Weights of a small GPT-style language model, trained from scratch on English Wikipedia.
Architecture: LayerNorm before each block, rotary positions, biases, untied embeddings, attention and MLP in parallel.
Training: 504M tokens, 3847 steps.
Each number is 500 + 25 x the weight over its row's rms, rounded and kept within 0 to 999. Layers, rows and columns count from 0. Numbers have three digits each. The size before them is the row's rms in percent of the matrix's.

# layer 3 MLP up, 1024x256, rms 0.0827, rows 159-364, columns 160-191
095:502477470535523475524511531512494489494520537522463491527482490495497551500500476508467476527484
110:509523485530542490505482532502503512467504493466499520537465518474490512518504498530514471498501
102:485529536483482509492443508494482543525491539496536471461495497496506515506495514524534443539514
103:489497475470536471518490520539534527561502488503545493513492525490526466462468465482484478498506
103:478545494500530508492489538522460479512475517484480493498474520518478523532493456529501548501509
100:498501504486504509480512539436519470500480466493473514459543511505474504487500453506498508522504
104:460490505501481542489541479492523538462533462466514503492524533497484444524455530491519490486544
108:513502452446520530517468504500499474531506514590521528508508496492506470511504473452516523506500
101:469475508475512470520517522557498532512521512499519507489481510520475496468516471534481484488510
094:491526517499493498491497534553498555492476488547475455510521512467497529465475510469450554515489
089:536482504448498470460475482458478505477548520500485528505496512493539522480476522504496497454508
097:467563533482481504513492471528476460463533479491476479445512517504481482510454486504483516490509
094:496515488530497441509509516498526488531519482480487541526439487484519481519509478519515493493492
093:473539531495517526548489543456509462500514531471515520492466507504445514521487502517485485521491
102:471527512492466488522496538512508497477531515498513506474461473530511522515520482495428466490508
098:523497525517520482476502500522459505501516493510455487454488528501522503485477498514451494464528
102:550526470525487499470499560500493464509505435500512475508510531466465532524515543548506466515473
097:464497485473482509487490494465472517491476490501501493526505501499521482534502480443476520474497
105:568501529502507506507504518510487451486531463502483445465481493533504472508504504505480486476519
104:538515540497463471491477510476513518480507466493491424531510534495492463509484468481509513464509
100:568448469466508493453482520515465487496526485479514557498506480497551501454516486495506480494504
103:472541471508490478459500526529501478561536473510515506477479466516482487525460503540491463515454
101:521496506492477498507502466506496515499490470451495484521538468510476468503484481531522534532503
098:480536544531511445538437535538496494533542493503481534488530480507530535497482452466500480532537
100:534518477466535530532501503504464524527498496472497512488484499497478456510507505497497476518496
104:523518507510507499489538467522505573499545507508494515493485510521476515515509512527477477517482
103:526526491502502533471495532501507459551522495521483532524532498498555475523520483500473492529502
099:569485543527506486491569459487466534475517541499494506554472513485511455483473523486524489501525
098:520492488503440471527508479544479536478504525465455513483455473452526502450489496511534513473442
106:449522515501472473478503487475487543517522545509483495513510499541495485451514491507506510505508
100:481508500505534495492471513545492495528491533473521518530534490510484527478534514472505523532528
092:522484485478467475472472504519541499517559502521462479501489462512520530542506497513501519492509
102:524479500517513497520504514475483514504512521513534530445490483510542497522521482514510447511477
102:468492503508474493477503576507519482509511509524530499432475495542475516464525454470534448511482
102:491476482534480472512506521531498465512499462504500515502520500498497520463516529445494507495498
101:476469481484497477497490482486497525497483501524506477533532529555467505505522521481492528553522
105:505497521532471510455524479509518484487448489495508492478457495503509464453507515475461500513522
102:506500464500480481530497499552499488487506539518508539488465547523474533502536496477518481477520
098:497459491513506530511458488452483484480475498497467507501518515495476510495460513540529516497530
103:514498497525540525491490514501461482444508486498543493510519502495541543535501504470494522487467
093:483541513501490492516498468510475496504493548520495483519500521536523493521560484440482510489510
101:506498504450478509486508524502483538468481466497484501457550491461488553494421500501521494498472
090:485487525461507491495497578492488516511531522473442496444508499479481531470532535520487507522511
096:523495508505470537488534474507481525507513497513492533513490477533523510500522474500477505490484
109:510492459498462488528525497493520517478491507538469519507515503543523463506520493510481501505451
100:491472498501537499490462509514511488525521500452520508487519452493508497501470492542476491485462
104:495491463482543501503479537501507559527476547554510500472527489486497466537467483507536491508496
095:479508506514522487495500518511527467507515517525507504486514508488528471458484478491505521532507
094:498513505555503468490508477517524482497494574482512497490568477515494464490501519510488473515503
097:526550495552452485496504520509487480482491517524499443510505499531524458490524494492486491470507
101:505498459506492549490491499502503504462509491513513488502514508497477488524467536492487499518481
095:504488514537508472493474507485547498456503471512520462484507475499496495481511480494461544501499
099:537504487475516466481478511471510497517513491468469478496488457528483484503475487491509485485519
111:534527513486496485535518503488504490469520520496501519511531496478485490488505505523493471499560
097:518489562480492517538529509511482506521501472526521473451558469503518488498441471517518528494531
101:544501478496474489532528499503478520502520572527466471516550519508469541523486468504503466458452
103:502493467528558470529492457472500523490438472517474500492486483526468468500492469468535475503459
102:518489532535515504511525509532481501473483467447498492504518523489493478509511467479546480449507
095:506534485520493441471490509496514526457470480515490511505475519539519507526491449489495448554504
097:506504530479508477459476524474532494478527449521476450460468550507485520478487459509540517552467
097:521543497513513539526479518503483475473510495488513475500537518500493514444524487484526556504491
100:497489511528490450505491481503507491500510519506535477487477448508489519477525480504496494460502
103:509507507435525489509476476505454467523461455491497492510475519534521501503513521509506514509506
097:514492513505491446513504508455505470512486489484513459471476497495518525532497512490498463458527
102:459550520525523517506495522489516444518488494576492484491530511522466536553484471526519493526513
095:488533475481502475502513491452538502502485494501529503467499486525524491454456491526498485515505
103:493516513530473463519497492470494520444519494504503477469485477527498500508479516443499526448492
094:508481584483461497503516479535476499483500504529490491481517531492460485463527551495512522517465
106:483537489513505463494490479488514509486488468496505503495513529509566529495506490516519488482507
091:528548524555495506493509464536493532509494547501477509484528550530475541426511517507460478534503
099:528526532502541482458514528525522500455494483535500518437494461478516522527524493452525485511473
100:510489474489542514483505518493490548475503517487510504528479465477516484493489480497497475477512
100:481489507463529466482450462551498514505501505498511529510471534477525477500509504475519444478498
103:529538517514527442501529487496467475541521476477532501523508477465481476514464503462567496480476
101:497464489495524492501492537504469483482516515510516476470503513467458524535517526507538475485468
098:491510487450508532521499508496468482456560507518499502541491495468505491457491498505507481484476
103:507498497430478455494518495508512484486485504453493554496466490478486483494530464481487501439515
098:466466512477449551477482513452542489554500467506520478523509503519498499465546474533516535517484
099:510497501484512509523497477538478455485493508470484481452499479481518522463516498465515503492470
097:495520503476534498523468508545501537518545505497473485483510530491508564480453510514494502477480
105:474495517465487465528466518501490485474476505525507514459524528519512494450492461545501501511494
105:443528520494519483497538510569519443518522508519493525528524531478481498543470517513509473505500
103:494453507515488489540467502487488471503511485495479489521466495538453504511506511510514500495518
105:507488516458575502522505518509500462507484478461575532490536528519495493505486514500475513493514
100:481519466468547569510481514509510500497460497434545481502494515491537510520539446499467501518471
085:524474484497486497551485496480512486452546472483527499487493500505501485495508476494502510484523
097:519547490493527504495551509508509543488520504526527518457521522547500513518484491459493475507512
096:516467464511500496498476498506460491483517504507513537489552501496497549509521504530520441505497
102:465511517471493521500455521531503504500482497533506490493491503533511488476483459474530530479432
102:471496499515563510501464528499519467451521476517525545511447478509473522523518508510455501524512
095:481539476458493474498519478523509493564483472463516438460514436514457471467553458464493525526517
102:538510467461532439526494501543484487505535478522510528469504488499521444520520476493478473465478
095:462473546479490471538509501507487507506505487497505479476468529503534489476475465493490461509506
102:482478490462479491528489515427481555485458497501471482507536505516502488502489482489490527506459
104:496505503435506520494529489455491532540543500502482532520529492556548467516496449470497510496506
095:488509488501521495505502495473543512522538462511507513572503477513525495479514467554508487506469
102:495499462478515515470492509481505441491526474542520495485478486448499475517511487522544522475468
097:505506520477517503525501519504519517452492464499517507508506496530497516460448492496519478539455
097:491483507486548557482470535482533489505483540483522447496473517496515464498493480522538486465517
095:536475504435485515496521523487515509499479486523483486529496464536519495512504495498498476490498
089:474487539521497455487510468491501494541478525486526504467526489517495540489496491503504462516499
101:483464482494504539497452466477516510512519508502458499483501499524514467557508460462521478450486
102:524452534459462468501482523517505526461512475525508543540558519503506498499508511499558497485439
103:505489521511505501526488486509527517543524500516496492486496423486489509501549499505559517458454
099:494522496533500509494486487513533495508438515485498505494508534515521490485480528531481477515513
091:510513503537514488481517463558529497505540455477491472460501531496519453480494472459494474471513
091:483484489536470474485481471516499486510515479511463500486528519477470465503463498491504534513523
143:464497482499523498468491533531508450506503459518503466492495531491493456479496519506449441446538
100:507534528472524497501517524493548520500549533510513453514489481551475471515517454485527482526492
093:508477511481523519528492512510499485504493532485487482523505492500554492528532539507465492506514
104:494478550476493542504468511570466488481452517510448477493486506503522507497515493468485509489525
097:503503516488484553539494502483469495485507531481467515501479518514477523502517502534512474532473
098:535529447453532513522498479536562506476546506516536551516531452507484542512509526514490478503463
102:496479506459500476494480495507548492521521553497507489488534525489481476479501525477472477554493
099:509514462511458494507461546473480507517518440533527486516531529487476542491480503500470473558501
101:528526544508547510509488508523482505463546501490500508521475525481475486491533462503484539492494
097:500523525537487464455504522510501521581475559495479517492496513492492549496516501512481515447467
105:526517540467509531496474540474555490515483473507515498507513523529491486503490539484509521482496
088:468525493444477488531527504441492465499544521494470473507513550497531509488479500516484512507487
099:505528496534507471469522470515467504499480473486518503485466458506526492492468514452466526495510
097:482507572522525512455485484476488538492496477480442508505499534546482494504472492506488502467446
100:495484499516567491513504498510461453482499506467458469511503503464483513475458512479525506511508
092:491496522536486470485459474447451461513511523487455459509522496520505522513553493468541522457503
098:513480475487511503471509552533508508541506473508496501460499485487491511530509528553502495486506
121:556489465515478517504527494556484509519475485528451485486507472517500526550495493514465516515496
104:529520518522512499489482472522523556479473502522493468497524469513483496482515467506487461533485
099:507516539519525488539499464564480529483550551518457465546505529568520490508507488540477488487438
100:503507513487518486486492516491507447488490486503512492566529488512450488534497467494520495462494
090:456498511517497475542518540492481479481520480501482485442508501503472482476484472471502519539486
102:498505486501457431514501497480517512505490516486510488476520477536507540480510520540485530501579
090:529525535498508504526523477483492473475525515465459539497504508501573482503505535519493504501521
096:507483522488496479522517540523512488468483460498450495529544493526487520539454555519468480504530
101:483483523521487534542480516477521497505506464513527521487537506523505497497453497516472488529489
104:481478475544552460453528501501489510526496503584470484476508475497484469473507484479459482526493
100:518514493495482492529462506540489532511507489522501487516473506479489512489493556516536432498489
103:503515541544507474493506496501509502493499529464527530494534492510497522473490517472507449494460
100:522486462457494468517466488481452475514537464486474473525486546494490531498530466497486493465509
103:488469484518485488494482540530473461485555503443475509463500470511487466454491460490511484417467
096:534557443513525506484539493525471488507512501496520509491503497507506496469452446523528495461562
104:534547503489500483503462510515498459543502551530512528454459512541503497484501531497513448490443
103:508506491456483520496492507485474529471480546532525489493523486522434469523483442477462459471480
109:463486461491475517502476506519505460455473489543507510478517574472474524479482476478509479488507
095:484493512471479468475525492514487514479483506526496492502454467530455509511456506544507503537477
103:499535505507548467513492506491500513514512514535496538493532494509511519525492513420518480520497
105:514485500534496468490454498469510531476493484478500500552493527505506496488509447457496528465479
097:509510496531490504475526522545511490522492507466469474520537552525438516468493419491541541497466
095:456488480437501479526502488511497508496514515528518476487519483530474530507494476511521504510503
094:520514521484481496537528491526494483543503506504492444521504529536529500464514532492460484506473
093:520491475523534479504505469546469502488547509556462519441467490541482496506485518483506495519464
094:473497549514480546472474524502502542485544475478490534526487453481486489488523518508481462495510
094:500509523507537490538472558439509500493501480498510509519516507489465511502454517510503473504509
126:516506494484494503507478497520514486523506464484500469492478536492485482528546489457499470464510
105:501462480510499537513485506486549527523505512535531537478489499511461538515505537522499506492522
098:504465471511495505511479492479485530508491508488476485507490465532471478513493507508440509468502
103:472492538512481476540509546522486488484442505451478535523506489506523485508490513506488502524523
109:539500490519533525502486491491525496480518485519447467469537463525498532540507468482487515511515
096:557485471493494506549486512495482480479490460522509465491483511540468492505511512498491453522517
096:524508475470477498541512517503540504466549554503502524523506497512470473463538503491568499533506
101:506505511482487470489450528477541452472508488504505496503519478456492519495509501531493546475516
095:528455523526504473491467507533481476495501447509499512507513481476522494501505503503532483533525
102:501501553475500475507488502502489517505448509520499441502493502527473513488490513478489553485509
097:528501531483493434502469494507496511526463527516473496526493488488479460520487478498465505514455
094:522483498449535546486510536501511482495527471483486491470497542505507502520452465515509489549508
099:502468513540536527519507487505489493508469510518507467487479524489471469547514506492529477501519
098:492495555490541494502466517502475505508519529532512500469478478508508504509468507543489531507487
101:498508484509515474475476546517554514483452538505504491511550549496488514543518488530495519465508
096:504494501513459467478490478516549490460527494472512528515498506483472482479526505536559501535504
102:514514531450523488547482523515531493505539482518473538444505532501464458487501495503471463514478
098:497480475499532498545516508514504550499545513475522495486536517495516476517536523476444491527536
099:520508479480484494482508509464482519495471496570507489508492516537489488492505481453487514477490
102:498506511473500497481505508454480517508504527497456467504498515502503464510442489473507554516475
097:490460521480514558465510483458495462476477519502486481509528514487482521476541494477514528524500
099:490499496483498516525488526503554497488554495437477506501496547503480525554499504501471530455480
098:508451500476512492501502458474504546490496531496473453480503452523511460498498444440490483531504
099:522552484468523504470471532518509489513498524497478498494481549531480498517503495484475492505485
106:502519511499486487561519555488525499496506503497490479483467529479512500492543461490484443522518
108:523496479476502494483514478550494497448476486500518464535518498520546434507512527472505538489516
107:483544487467514472516512501502502506521499513532501446533498507520497494513482471507493502512501
095:517467560489524516434495425532468530460491531490503500535534528487512508513493516493513484527523
103:507545545518496512541472526473543475514531503527504424498478478504498464554514509496524498478513
098:505499435491455525470556459482501515478520457492502474514506481496514489532501489477509524490569
097:452529488497533486501497499501496483480495510521451436515514511511474501493461504519460480493532
100:486478474489446532477491505500501488466501485524451487527531522485493513534501476504495467516529
100:496503477499503492532491489455500506435480537514455497503477522485437436497484528505510540474470
098:513517510495464524493503459501478510466518515540501545475513506513486533501479512500571487501517
100:506527502512513482534502465512532530503523525495459546485521484469501518524463510470535511487492
100:508513514516497484523552499468509506487494479515506504481483494506480500525505465502508484479546
103:525554520488507552524522481507534523534495516456452485526509500480516470465511498559488462518486
094:549462528496522512529510518488497474518439460530483484503476502509475447499510456489489507474534
101:498448529537501468571486517546529484499517469455503506504559527484468506508529505513496444486493
101:496480481547500464537479492460482482515454497494478460524493458505537514532521497506500512455482
093:466487508503538495503517510498454520515520471536513505548523530498507515485444513512535482481510
104:519483515487492524504476486490545510485469475511497520463465504506480467524485466528490476500467
101:522534524516489510500488507470534503480480486468495493486459493461493477532490473471514520461479
100:497505452481476481494487481505426513480517480467508483524520517489551477505488487524444480499507
102:486489515476527529446474506482530514477520523491452481525506470483515491481512470505531515488475
094:505580528464482499502547504488479515545504529513491513523506493519491484478492517518525551474520
102:497510522533504512544528500532503460493535488512527496516497517477473517468511482476530502484487
106:482506500476507497501516505542480476492500502501494514535482486471441483474515485525515502487467
103:537522515438462534506502520481513555466492514470524493449525501513537480550494482529458488516533
101:511505469485513522468507458505472512486469469524538504517474460538470504495472476492493507478494
100:496485508477502513493466491506525494476499516527547484523493504456529471481508483561504513510494
104:523508469525513486499486486476532502492508470538482487480545502511484510448462492500546498546474
102:513481510487515548542472487494522469464492485517529498526512463492507467524502529515501489516499
104:457499489518520536510449481489489521521544472474504535526497502449478528483540535471523484501520
093:503468520474538504518498531534518446515484501478509529488429482502524516482473507506462482480524
# layer 3 MLP down (transposed), 1024x256, rms 0.0202, rows 159-363, columns 160-191
097:476518501499525534466522515468484491489525481539506538510523527496511490495521513443482481568524
101:480549533533476524522483507474513497493475496438451433446467516471533528531501489521470456481499
109:535535463530484511486471548497460515487476512482500539523493487492497477523498517468530516504490
102:500515539541559519469512478477485489456510490502495521512454489510525483484532548551497532513534
100:474491494515507480515473479463514530501524502463511481518494495514498475452478530500480503507506
101:515518482541510512544500481505525500468455500488552496536471545505474472468574499522505524516495
111:481570513504508489510455496509502532468492516484478580473467508529468507454479516521501428472472
110:552469456463503461517482473543519464446488510486502552497508500465497452497480512473539513482500
094:461537547531489464458496509472535506468496475516492485500489532523537490505496525485492492552499
090:485535530465551489509513503491481485510503475447511495508523502546467530491493491484492503499515
090:514480515468563489531501520487532525515471525496492529484503494479479531447510505525448437522505
107:530509417516500477509489482496514486535517465505472490547522492473478483474558472512490485503506
095:512507525481510545547452512497517503524465504474499513484489500483472473503465544478496509505505
101:504511475533489450505519499507500495493455494522488503524513499518491520520486519524454480517501
096:516468493478466509484483465501498495489504515512504541501518512470472463469508526467470463511519
099:496512508488444485529502484509497485513502489538517507522471500450463450531504529489484496514464
097:539482454543511496528504496503556530487462480546506501490487505491526516484491516532505496478503
095:491499419515499499576480482512525522500479511493514491507485522463490479526534514545502472486463
106:499527528540497454531493488520512518525480532465482455555495473523463491503465471560537476501533
103:490488504502546501515488502510470508496474502527515470486500504481527492505502496506483522542478
095:496513512511479522513537483541513531541516479492504481521519505522487499509507519489478500490483
103:507500519509492492502497492514510478516484478487495498496487484484511500520518510499542482514512
101:497566510521521480493527515483519496534503499477521483465473538543476553526477481500529496475483
097:469518483466493529493490507483513490493506483485533488531442489487470479489514460516525480498482
092:483498480462494486485490514490501516535505535477508526527493468501508492481522496469497467464480
097:508491473483506517499486493479446495559545502477509490527554499503491501460475552497537512500481
108:504492490503486461546474479488490498517481471514500498480492520572483500491514493526523518474476
101:476496488504450542457487490492508491494499448500513457500526457492503527503503490515558534507521
097:474475476504526511447506521498489528520528468483453526492535472538506490498481503454454515486515
097:458452523529523545483527522497509502530480477503497478441505488475460506539499454519491511509495
094:498522518497516493451453502529530468495522452542477518507535473540521543539473460521480456462465
096:522527501510497529492521470479527462517477537499498520476487523459482473509478529495483487470516
092:480518521465478465484522503493545455473539538488481478525461487508515525478510444541490551469496
101:490510475465491490508462429468458519535501496498512498508509530518544498513517519490489539490487
093:543507513463503472495502498494512518536495523505496495491517483461484476492516525498564493507509
096:543439551495494517509466540512563484530486520453479476480532546462469467522531505508505505480481
099:505518472509470457485501502480522498486530488527487515499513481504476511496514555532458480485504
101:506474520496542502455505500538487542464488482499473525461478523505524482507478517484516538562539
100:513502536502466461481513507448475512554498506537491526487471464496509497442477491449461496482469
104:493483509456536523515515524467527464508510497463497523529480465462457484467541539517532494553482
094:478480493466541510466524496497494462496455477506484508517530514481492516466483505501523512497489
103:526454536480557462475506512494491453490492505449482471504531558517466505488518502485514475525490
095:503520498517513495478503471495513460508492489522502519548508487540500502499470442460506520499525
101:502501503477516487459467495501487458506527466510500527504548478475488521517480528510503505521469
110:519483512471477536512477519517503469507489485504559526508452475507498493483536496502476492525530
103:546519523501508476476487529523478521488473509532498490514529521507507486496479477481497512535519
105:533519519492492491515485525500485472519511472499509437488470496485490496488531531472518494491508
102:544442484494499478519510510492473526545504440506508520570507476515510490480456476497509503487505
097:511480560510502500506494481505476500525447477510500516496518483545456470510511466553486539526455
097:439523492516552482465533530474492495481480545494515489494528477505481470504446488510503538517511
104:465469515493553459489495479474499482500510473514520464512522488476530531464504464499504502512581
103:467527472505482517504514515515509469523481512547481520527511496504507498453481477496483485456503
104:530472507523470518522509471526550532529466464485498496466462492450533539436529503544485511509482
106:478516508488466451502489532502552503498516494496484514552512495503523497489482507484495542484496
107:461501493474431495545520531507510503514494478481489460520450504504488506497510532485498487466486
093:493517519452479489481492491519550527505516515498530519490456500469542475519512534493480494533534
115:455508469495456517509541478500477502478480538532505566522494559566519500487492512532523516476516
103:473467485499512440458505471457528459498472528512521495507491522535486497497474484520507522528481
098:473483518459514514559493512493488439502524490485450512492465511543513509461478507503539503458446
099:523512501475501500511498528499506498466505483500543523475513468478526499542495502504476459488482
105:503499483456498463518503501515473510517481475531465503461440516506502516510505465505480467496547
099:526445511500472545534517487474497482537526469543516457470526510489525468506460513490515510465477
096:518467491525476470479538523487525506431465508500518517511494481539453488467524496498483449498469
096:508502517453526526529493501506502499523490525484487511512509530492510501508500474525525518512464
106:493490457463562506485486501499512504493493480478542488510532486489512492508458496480498526543487
098:517478494524509477466479513498482487510467491506485524485497449445512489513548495506461534480464
106:486453530514534467517506467506466457555502485531477525489502499504448526520512510502539487510520
091:509536485524449532490495509468483511510466516495495489505527511458498501511510505509508471498564
101:466451497506510504544519510476464498495465516532514444502466481492512499469505526493533485473509
094:505492489480494459524464499470529459472500474521495497494467494467507488502459517508525472528515
097:503500500509462500500504497492485446489515472480470539472532527496487487488537518507491476509515
095:484489510451435516519476495511532491506475456516479491471499457499513506519515517446473477491495
098:515472473492524519547500486502490495507503536453433532547510504506489486507526527521481509516478
105:513505527481493524484485510516518485538489479483474505521495503505548475473511522505480471494471
097:551490514527505467437519526496496540487509491450449495524509490520517511553513497464556533499478
103:509483500490504476515509551532532523468496479488501477535517528473519537546508489491505507507486
099:491507522463535500495466525502491502479485514545506532556523539483527528484522517544529466463494
100:505517494502455516520530493495493560513489539483497470502510509451500504503494530484544495495518
097:541459525507505522505469520556499541481496499482500510509506565482480501450482513516480464520498
090:489501489500496510471512522515500439494485490490539488488478487542495486495485493508562497518507
105:513477518543530515517482473489525473521486478502520514495482484462514464474501510453470502517534
095:528482500523540506564486525504468549484495433468496481484494505537524475478537468518511492501461
096:513510483550487478468493487517483518524488469482507463467482483501518477500496514493500508523497
100:502468507471543515477474522479524509491490505496502520498488453492539447484553464493507464505477
101:537547496449501466439527475516519486502519537486523525500522488472485476513483490509485507467478
097:498524521511508516466522532557551481566525510488453509522513501523479524497487485506483534511502
097:533472528514476506457461535498481510528508521544540515508500501436531493490533489525505496541526
096:504494484477484511484489509442510505490521513520484518543477526513449426464536515497453487517509
110:492503500507544525520483480478512512523511498506481517511496505471516472468562484484537534483496
096:457521455499523485518461526472519541476506572491516491464516521477490466480535479517551477448460
094:497526504523526526472527487553492536448486500480484502526495522512492495482506507507504485492444
103:530485489484522513512472504498517484513454513543423454515544482487490477514488499460475481530499
100:503527462485468477460479488466494504482476494504557484509501471500494508513496510501544528536563
105:460521485504478537508536491492514509516482508498542483458463498518501518561462497504470494461516
098:471514518487512488504505469515527488490508475478501505510472557451454497472526510520530477514484
094:519474491507516511557497528524477504522474504467498494489487470531514472524476496492496514506511
108:472525493478493511533505515464515498516486508462548527499477526554516489520521497516501498461508
101:528512503525470524507501495480501518514526518545502475547514516486457481491529483506503502509517
100:458460510459529514511499470522476475475487438496527505524511502501526439475461502510492482548482
099:448504517530454488507548465498513481494497490504489485518488456479464511502520507485511493493484
098:502496501467484481528490514527516469485520508464489553526469547497501474483485549448527516485519
095:469519523523567461456500530441452470524505500491475471471543528494465512518521516481437457481464
097:489533490492501502513511502498482508510437473470484472516504539486466476512493482512456472536533
099:519483513449471486479467515500476488477533487499546471518527507505491503507476493501500529492504
099:501547505468485532523420492494528497550481537558508527497495501485529520473481536487467530508489
098:542515506498522502459473528462508495490485527521514534472483479487493539503487538551503498543489
100:554517504522551509526473485489492493490504497467520479485476470517512526529498493527478545486495
137:461524486455485517434505463529488530500539452494515468497498480511489473484500487509525478451514
105:505493483488499539449541486492467527513513466517464492501512483498555514502515503515509456527534
087:466461517481515448468513504504501453496526467511496526520519512502462471487475493513506489467527
107:504501482513425501488492497494492491501523485491555519520504523516515508532485488504523456487505
094:505517467505510527537520519543530460545493510520530508493497502511511491514492506559520511510517
094:470486505516528516496472493491501534503449498479493495486519510530522513532494486472507495499538
096:503487484483486565487508555493514511509499497492478514492450458467499522495534532472504478497488
100:515481542483494527477511492505492501517514462441497514476517496502489506508560485546480526542538
101:487509489489510477489506506492493470512507512522480488498473476531526473507476499500540444514522
092:515512520497491523516534554474497484444525510514502565502523515538472526533498504497480474534536
102:472535520526528509502516505485487540482442524495524505503477471510495511523492504510512560510492
097:513488518469431530464509466499470499538492545514526504509535464519477489490469468489533528512514
095:515558522521497490506499486514495502530507489541468496497519517464503500557509458514486506510497
100:505531447513517524510537537516529478495489507506519492531470459438497497490549454540505490466484
097:504478494505487468520512505531534504495499467514518492511472531498499518525514461501482484527532
098:517498505483511525484518515507529515482525445519547471480476508491499524484430478465510526553492
095:517520492519481473491477549457512508442462476505508544505500529504481456465468503500456500498471
121:542501454531477552456496460496496489514489513516495555511501519511488472478485522484498501536498
109:567506486495456475504528479495475465530559508492506535549492477499487530528498526524470471518518
105:465507497493493488507490506470496525509500468498517502484521535450451481459510485468503446494504
098:463484477477513503419499514508522509527517504517513508477503514478502529477497485492486511492547
109:512523512489520455483516536478457519503518513443512487462523542489495538531464505493486482488544
096:520532482493506496521518452499491491472529491490482459502500478518488529502470469449523492476478
097:485524459506457524519493499508524487544477485477468492469462558534473540527453492508479489466510
095:554499510502455485521505453501485539504479556474543474507500495446509486501530455504497546478525
102:535536496473494522474519500527493463470503487498506531506508528526449495508501505552495497504440
108:547533528480526515491462506529497505474488520478474541519530490480490511488503521512512532499527
103:466471496485494493467520458440481490521518482532525536484499531530492482495492514501484538579478
107:479469491502470503453508470503514506540466523510519466454476505449493540507541497489508489518495
094:501452515519496511509526511485533534494481509506504489488485545549457535513518474516509503520464
101:490473480512500491480492509466509525502511535482490501483522535518487482534503499535511526507525
094:530480483507475494565520458496502500508507477495455496487499442469517543500496520521528531512499
106:492500497497483490513474503505511512476448518475527488487492485520481520524549474499503541453511
098:466511499473505457479504456532490484565529490522484488481520536503495493514473467488489510472531
103:544510502531469529483533489507481568492505509528482483471527520508453508476492526508492497493467
092:555504490504555552500480514490541514514513474471493516505507484473535491452536504451500500471474
093:470486506498503527485538502477491463530496478505536480534507504459533479508439505524536476479490
096:498458525520579508513533447502508503492477507524493535511506484511481463457508455527491464495488
101:515489533490470455485490488490497497510480526529505466493459487503544502529491452523482569488528
110:545538478491537483534489510504485550450509528507532453486498512518477522518534470514479499510503
094:526497491508506508516476483502501487506497475481521505440454486508519510477503446517547516510508
096:475516498507476491472462502463535472519478500480525530549529497437532496501515498487500503488505
093:488507485469499513482446479471499492507496497495518500501468459481475520524497506522511520522548
092:497509537507525515510529522500509506512535477506493497468499496481518480425521512470490479537516
124:533526512493500480485482469518489497484507466515547441489462509479520512504513513543551518504533
110:465476530505458514488520522483507497484503472533521516475523525492538477508497466454477511512479
101:498464509499459484494527447496484498503484500490513491507489519491475478480507532506530494504492
102:541470509544544469493493492502489497490481506530523514468482493494536509490528455543499512490469
104:490496528537478462540510503512510499489479473492510507479501487503514505517516456483505456476462
103:482484471530508530485487477531467509463468466489480499518505507487489479490487536532508531473482
099:503494550446557488496489541466467561478492488495510460487496469509495496558438478505471477493518
096:507461538507520497519496470498489474534518521449530545523481462528519483499518518515496517486521
093:498492486460540504464561495524497509492452536496515501492476515526484492472498456511469490482528
102:498527472476475533515535489496493548458513500496496480453517512490539529513505529494491529469541
090:504496492516507509527556493530536524481524521515513492503520493476533508502494496502509506449511
101:492547512503485451546525465501530467499476517448502498495499492463449496537528515530518545460498
091:469501492508522506442488550535503507516541497478515473514519490453523544475495519521544529474495
103:538450507534477473513484475506523482509505498503492515532513512469546519522517520484517515457526
104:495504494503458485480530492493520503501521472533484467465486485486481450489506490550525483512481
096:520448519483509481520474455496495526517508513514464518499490453526520525507497500501455488484480
106:462514492505531503538514479551499532453494476491544496504482519522470509525479537480462477449483
095:513562480524500550486438489509524459491470467514525518480498502520516550528458470451546471507500
092:447547504530503439490571530507520482506549509492502523473482493508493494515499508538505464501434
098:527491464507509494482507517558494534513507473523459478442505495536528487560517497504504478512485
096:521514507502516513442471516512564517502518492518538483512506500499488507532514512494487524527478
104:547496515476479472518509488486549481510470505488504523543520465458506512496509511502519520506535
101:464499491458495499499501561512512505506500507504478460466454527504493490504470542481516494507515
097:550466505520510522555504540498503512491521463508476486506506451506461513486560514481500457451462
094:497508496509491495474480477512495486514481501484492567488541533496495479487524498470480461521511
104:485500500494501502477490503498506513484519515450429539480497463450504533499495500511525493493508
104:487471493526505524501508555488523535483463526504464571462511496465490505493473511473529505495465
100:522467497499517478533513544529495516526479466545496467514466476536498465466476472490480528496507
100:537499502447499478475470509468519555519481466526483534513507512468522473451527528508461525489477
094:499522499466543482488488533516502466515504517456504502437485522519504506500499471538506531449464
100:488495523527474543494511480577519471504482480524481537538494478500511491487479462484492507505485
102:495509512519454503491503507524493508531453489504518489483547536505489506516514500504496554446510
093:491546545502464508511492484498499475450462524517542519501519509481528531487484515473509528528485
101:517508482483502475497517509534503498562528500494499472515494521490514486508510498490495474460488
106:513494489522488497493489524453519472507499503521552496492500546463530480518459515506481482536528
097:525504474488487530487502505509475491516535482508490510482553507491532543507455514501508555526492
101:533481498515538520443540463505521514510492498519491485515504458497497490520467535499473495549507
100:468506427496495413516458518499488509511546534469527500515510502505524491492500509508509483503487
100:514495505442495497473509551465478499519513494498520432505498468484523496488503485525515510487481
096:470503466478552462488506462528505494530572484541526510461535553506473498514434505491468464489483
095:475505467533484502476538488477449503514517488484465510463462514527537510497505508485453530485499
102:511504513493466512461552474523488488467520515473499492500547468473531462511487494485518501489499
106:474524469486499457487510509576494475486508513502560508508478546468491523522503508493517499522498
100:474522522504553518479497534486506524496505480476516501502489491495468560486537467506508532479541
110:485523497548511528491448494484501469468518484439473525546485515522481501510515496480536502498504
095:494534496496503502515478519500501529489517469478487520464511553559477481483483468526480511559477
107:491454485519521514479496460486511507490506497566509529513544511486480482522520554540481487496537
108:516495521513547507536494464535481506495515448505534506523497504498516480526485449542525486480509
095:482501493459542525428531491507457488528511505471542565500482479490494474495526524482543502475471
105:524454491534500480507519459491498516525484506519523501493487484453493450475477513509504472544514
096:500512484509499518500522533487480511471455538486531454542483501531482524523454520475541494507510
102:501526513494519493495533536528454488490505485527530541512510473506506514480521517509516540457501
101:514479496500537521456512545542505477540497480478454476503462556483501505495512488507534512471506
108:537516494493486499509515507521510504488457508511499506466462489504502497480505456489501520522467